From a checkpoint of a small transformer trained on Wikipedia.
Size: 12 layers, width 160, 2 heads of 64, MLP 1280 tanh GELU, vocabulary 1024, 6.11M parameters.
Architecture: learned positions, tied embeddings, attention and MLP in parallel.
Training: a variant of Adam for these matrices, 254M tokens.
Each number is 128 + 32 x the weight over the matrix's rms, rounded and kept within 0 to 255. Layers, rows and columns count from 0. Numbers have three digits each.

# up: layer 9 MLP up, 1280x160, rms 0.103, rows 442-525, columns 96-127
# down: layer 9 MLP down (transposed), 1280x160, rms 0.0985, rows 442-525, columns 96-127
up442:085129157146157131138153155114125089093149105134107103129147095127128143140129133158109128110126
down442:132107127025121095118128117144172080169121124114148095108134129122129133160160146129156172120182
up443:117142132067101186153092127150131124192169092162133135114099134141112126111152174107150162139109
down443:091107219113060143189059113173135075152094122126170125125072158143155148083135169059144117155109
up444:194130088062108086151132174091158113117122117082150145156142080175155126155132070105174128140112
down444:195084127107173109170124136170120159102125128134159082148151060114125149178118109094081144153120
up445:127102102176140173125107141130090088111177047123099121117162171120152117114177151148131139130129
down445:091154096107104142088144085113143114104168175144136118099121160125099111156097147144116115135127
up446:114148132121104132146132122107129070156170094108101158138104123151147113144143103138130130160094
down446:122123136110132118173129075128150118173140148128146107110096126178180097118112145118129123177162
up447:111098111219128141140108133119124101104152123106111112084139110105110187200144149119145162118142
down447:124110179091161094146120157153134126142150150157141151093093125100165116095156093069130126120085
up448:149114126118092113131085162090118128143100109173088091116180121159130166113139124172180149110145
down448:166175173068165123110172113112163174174120127136077091160095145105176107122094094088156131089101
up449:162124097125079144114164152174130160139101175114125164106086107157158099137120073139124084103103
down449:116080129165139139172093177095127157074116041187146118106184123142080168088124131114147121128159
up450:092094171177186163098141120099105129130185093075133151146161107139146103159086098062097116179141
down450:097078087075145109122151105160189087133139086141112127140091158149119156124156117099091090130172
up451:121131134074046083177123198137140120116112093146154142130149083146149151181121120099116111079113
down451:064133151162080143141120161084154120085110148148100109181162113178189127124130226091085070138121
up452:103086116073037132141134216106155088173087119173081123121141148091174089108186105057153108101149
down452:103161099078115074143151092126177120119144141193082042100082090152050187154133186153132131085120
up453:109149107178104165133176112093055121123155132167074144194110086180167084154142135086104106137090
down453:158134095125172128163048160166096060119116135182122139158141113117107071099200133128151155157122
up454:102154096097101136103121135089152124127153150136079089125171114147166182103111112110104125122119
down454:147109091147105115071115152121131221171127123117125105111087132164120116168075130171115144107160
up455:099080143203160096099123194097059100160137068139120097138089106116128140081136183121152190070123
down455:055120148181091134164084151150159098100125124157138136124126143111036101127141189140121159114147
up456:113124113122085141144167154104104112169148121037109077086121093116145101126167077145176165079082
down456:093104143089121127134095089092176081125134167177138093161136143123125087141129114153139099146111
up457:185106103095121152211142112079126151118146142060105149156131153143118089166116131104126111125134
down457:106116097108102087128156123145124159123129158162147119166127173146133147148133119131198102124124
up458:122126200141168107165122162162118104140134113124098085058143087166145107193144094077044154113143
down458:156159169071108161124084149091134090028085162161128086200121098145112123085151083166085152170087
up459:104157082202122094173129133124135111157134108114061120062186111129145146155169155135121081132113
down459:170148099148144092123078191118148141122158124154080086125093136160077098156143109160221179121141
up460:100105169108114114143192123135078086086124164121162162116125044234107133176149176068019168136123
down460:121132127157184127111146073154088151114112154104161104180120105182110168097150132128146109150122
up461:127143113079055161079137173152152107201148159100155088135151109117166126151151125113104155154135
down461:203120170171122126054125097115129141121222100149112147161079130098080112157123150117153118159144
up462:094092136121111078142177136119123096182118108133104156102114133157127151112138099057112172111069
down462:174154129072159164076139106126162116098130086111105145076116098106113130126117063152174095141120
up463:117160112072148136111144094125129119141133121175128112137156113131100109113234187156177169124102
down463:157113068147131103174189155134135119113148075119187141148174071098162153071081064131153127136176
up464:157080143089152131171087059117072140185091166099130106146116117128112080160129126142123110077129
down464:188182159180129081129042125141096138084127124145096084125174136110112080133169152114175191121188
up465:133152172123130053131151103112121130111170071108105179091152172083139163127098112131062072128117
down465:112107160165089152098065091117144040082130108073143058083168076151151096080136122135149148092069
up466:081171167097031179102187140128042137138094102169136110112107106103146118086114128116123132122106
down466:105142162152124096162109144168126081204154086140094115153077137187108094087101152121163142079179
up467:163117107108116156140102164154074143118156085100124093148111110138108100087078110150088166146073
down467:076096148149080110127144101075168117177131164148146115161178151133136176137133115100112080131127
up468:139104140145103042094189148035084107104099159141139152141153114157115160150078047080132164056081
down468:096150122128136116160133135170145149193128158128110099109154124067133128105191178120146119105128
up469:129126175147140101180129145164105102095124155158090084105135165130119120198123101078075148151138
down469:144139141157173183140179126160147115132109092118027151130130139169180139105180135138086183143145
up470:111067168082129156159184134096062101160139146129144124175113124123143156127139102088063149118156
down470:135139097104168101109151151104085129090089155172063114113157095147160082090101070152085157114090
up471:102144137058142153155179119100156126142151166093112146140144092127195145131147172093152112147126
down471:095130114129103126112144094042125103092148077142133124117120138174122164195178136102092110169125
up472:113149129182131096125159156065078093091167138085097106128115136172109178181147061187075104127121
down472:162132184092152138114151174145162113126106085144112143109142149118152171117177143132154132102107
up473:138175119084059070159095194150135126109164112167115120121097158146162165168132132034107175126127
down473:137149132138138132170091106067162023149139105101158148143107160121170163115133119121110103176135
up474:156138108146138134125128167193070093142167077088141094081093133110118110168070115093125196122113
down474:130102147086171111135142106117176114104135134082124154089135156094118114129126106162071084159098
up475:084144171133159135102133172183082153165115108099092105056093154123139136122127129149145126153115
down475:161163072116124117096107101119126238113082142146145172122092131118161111173081123135108161171131
up476:129075139142128124170141147103130142163151080121101115103099076174152122127148108155113099067138
down476:091130084099103126138102121177057184134072103128143099120174085120117074168075163119101142133170
up477:145094108118139147091120144113112084113173176067145122119143171208129140134140094092124149179133
down477:130130115146127085177152081124141133144131129161108128158115105059194145114112138098134157143084
up478:110097153168105195170133102079071103123104148094101189149184088135149168133114100120080140091127
down478:179111147164100115133094124095118134103135127172159137165149089140115116122023131117096163054084
up479:156121084159158141102140091175118133127185159162125073110123051116145118155138141087134150158133
down479:176177160114113108136119164103102141132081125143106135114144157133101161140084139117085151149100
up480:076141140170151111149122177138070127184160127139108098094087130203217115184132112137119163090156
down480:114108063149151189114156100126131110110133117153128111129155158088129155085116129107136070089208
up481:167074155152139074114085171160142107168148043178117142168135129085152166128195116106155157098108
down481:115103087090076142115182116122150109118200120112116070122105105112147088128134174162154122126095
up482:123108160113141120128157167093092125127206110110121131127155112128175155118130169145099154165139
down482:159152115132115081153130102129131163126120149096064162086136186095107107116107116140090144119085
up483:099138117125150160138166166097118113133202142155126075136099125091111127105113115141092152146124
down483:127138091145169145154077100147140162081070086121094102128149107155163075134119093158134117111111
up484:169162158084119094138136178163110136188142055116099108111138075193170180121103119155043170095116
down484:102102101089114148171133120139154120156132144127106079110105157123107164117165083119139071158196
up485:109132130136093059125188156121147029144117062136169081141157156070135116116217155135092132151136
down485:192131085070094118165085128146160157148159184126148173106149087188068067145020168133108126124084
up486:185147175128167063110126079101114123107208140084139097074176102122142155158171186182092181148110
down486:190141152140108152070147148157077117171138114207125116178115093142115174161123096110156108177127
up487:147132145098076110086186153124089092131147126145152126156157110153094128184169139112057158144077
down487:161169178181145167084167152138126077107117128156101133123155115132103085116110184130127143122129
up488:076135096130115145100104120020116128143167151125121127117130111039158120154091118114114147142108
down488:124144123092100196107125155165106140102163171134137146144084173151191122124139096100132137120153
up489:087044165158109128142098136099098052142089140114118144158133129135127141074193100149101166131069
down489:103196131107151105131058205103170093115118128030111146129136187060167120146151124146080182143123
up490:161153125137125125132169163165162117149099131162107163119166108107054127163155111105125141108129
down490:085155122153060091138090131101118123114187132134122107118108148175180156118086139119125131129095
up491:097060114177086134122162158124076119128165152125146026189135085115101220180129125116129180133123
down491:157134142123098194120139108080167160128177162158168112117113111119056136132120109170106133122167
up492:104108115120068105146140087150123115151147144150139158122134086076125165175126138122165141119141
down492:127142177114140130119120147102152136119147122074081136118096182111074124121110053188116136128137
up493:155121171115110134104122179177125112154105076123149112043157102127120167112149111084115101135086
down493:181173121131119158107114118064141142087051148100153101150135168141097113141130153116105153167122
up494:100121113056123131077073144122152148161129096121101127118068069176148167158143154099121150145059
down494:098126104129115183158153151150115154135130131103186154146159124052153164103132122123099097103127
up495:127170115135140114130163079070105140148138113136147129098178117096156126132138090099119119150102
down495:119140097075118122160111133122129182137086131146127119098138215115158140165117162091149100147132
up496:117093145086086113117113190057124069131078109122180048149160123132116197164141076170157147157076
down496:121111155194141189099145071165143064208158152167031130122077143108100101158127071094076135140049
up497:140109123131146116127116133065082063175100159148144177140115152120115113129154117089163147146126
down497:134210128087168185130136126090117158085139031167074094138128159132137120108133114149145117100127
up498:087117061137109152101163151112122118178120113056120108116163077144105122184094061146132137145095
down498:138126141091130113157143117128108092110190154126155057150073175115119145118205125103135098163162
up499:101117135157115168160097086133148145088148116115040138101134121158182189145099102162076130177125
down499:117115015178129101200113103097115055142099086080139163153145126127101119143183146061099128115168
up500:141140128123102147088114154131121111107123171079151130119147156120145135078150177098173055111130
down500:089091114153130176159131131069095092089126128178170140114129099124141170164112166145113134153155
up501:183114123155120118112161194120113109116107126128130104142139210097126157157120105102138130086117
down501:119091151115078108130073130097095108102137135175098072155184120162150170153114173104131102157125
up502:083170128142169214111163140118046091123152153181102164135113111150188105106159116073112098138133
down502:126109046120135107187129134157178095127148100095087152125132175149112095150087154134108114120197
up503:104133141157080108114190119131158113172072144149125113097156110148120153105110118162140185091107
down503:179147134113150125139076112162166113131163181125164106137132154155153111172067123182169163162088
up504:131092138111132167090102155048086062140113152116131146121124132118176130162115157148155112096112
down504:133175139166147090140113077079136114177161203125120162149139120116139089132103143162156088094085
up505:080096083073066097133166140065145117186123152087074113184149167126110101127149131144112123083130
down505:144146094151153147154102105159130152119178099156155155160019151171055100121107183089152101134065
up506:078094127168113126163161120099169126160125141072083133146183171091168076120105091165112137135143
down506:125156144164197100140092109191115131125103104156190108131113092083122129071146135079124108025126
up507:127143155154172130169106176089123134076115082159053136156127135147147174096123113162066126085092
down507:107096096102137109169152205130075137129098108127131159135151136104149140114109097126179126189108
up508:073170125133157144103160139085117085102113112127144155163157083111124144114125176108133153106164
down508:181135109204136093098148138123141087126123142093113115126130181126106099154131130113139126135051
up509:158145114156121143100117150168146124160122138081145106104105138207149135143155107067150140067136
down509:128099091136164121122133137129126114133190135181127096125169111112123141123126132176105123122074
up510:136163096130117129135148116117163151129092130075103120033178127057135095104121151092173115097108
down510:105101183141154160096109124099134180150152123111135117069119098143099124206105103135080167118179
up511:133091096148135155061198178086119134126157150148171072188174146130094212140128133131152169116127
down511:149129119141144119107095082163192101172127168060146176080139091085103136077123108165103091105146
up512:150152140115082072186114095072137145116128126147110136147118191137136134118133094119154129135095
down512:111127082131158120122187125159119128152092135106086191111138057135090132189129137147111158126117
up513:128130176081126146125108175205154129142128155128091120131162145162180105128091113088057134099074
down513:169060120129144137109223191190185177175148208116153169084131082072147088179075144153112101130095
up514:112108153188077142123157160192091117122152122159117177129131053132130169154122119096078076031124
down514:112142107177125118121133076136111208137085108115132131087089160137157084158158147128126154164127
up515:141137145126115150161094135124077105200143099147079137109121124122093110162165100116185123118065
down515:209163081054144108081123165137127132109170143150113070111101139148139168126119164147169116078156
up516:121124091149131069146131143089173104175198101145091106062124166081150121112131131119088096136139
down516:136115157162100158121133108140069188111138121091160113171065104180069107124122095136132099129080
up517:127144156119075145155105169159150106097104170127123141113128170088125132167166131088154134160098
down517:182113173067160142071134153153089099155101062093111114113110168160127109160130129121163152149182
up518:135131072127116138147139154114136152162132107107121158116135093153149159150128085131074173086079
down518:191138167117127174139145120148131130085087136151106116136134149150145141104121099054064151124135
up519:157100113115125243113187175162125099163148120106117092089163127171096135106160156147126140143103
down519:122161180174156089192122121123122101055125105144142033139126161085165120165108130084089150131143
up520:184136136134118162084132100068061156135118082128100117162151083172126105164106139104170162089122
down520:162127113126146126159149159209185138166128112121168086194125094129132118133038133107134144130163
up521:156142129137137136103144182164124141085115097076137104108226123094186156135106167117111127106064
down521:161162048091131132131171116125164124096196096133175118140140149105201142132106127144140109145155
up522:131088148110147087113120152094129087127175190184092134124123130088135116151108122127139124167126
down522:159093124170092080100128088111164070141128153153191186162085142101112140170111141134180090109138
up523:112149103160086164108175163122100080128149099152141122077148119108156166138125135179146114132102
down523:182074102174079147134180135133127170130137061148135118171055136129143130128147162080175126103133
up524:060059095166118156080148131114093081172124122089139131129172149074182132112116168118132146087125
down524:128157093113154144135157169150082113148132152132162128138111107116137133150173136116134099070154
up525:130094176070171122133169106077110105161150199125103143159119086192119121134089070155124147142107
down525:137128183152133152136086147140116067099132102147143088095143106176115133129146139116142096076099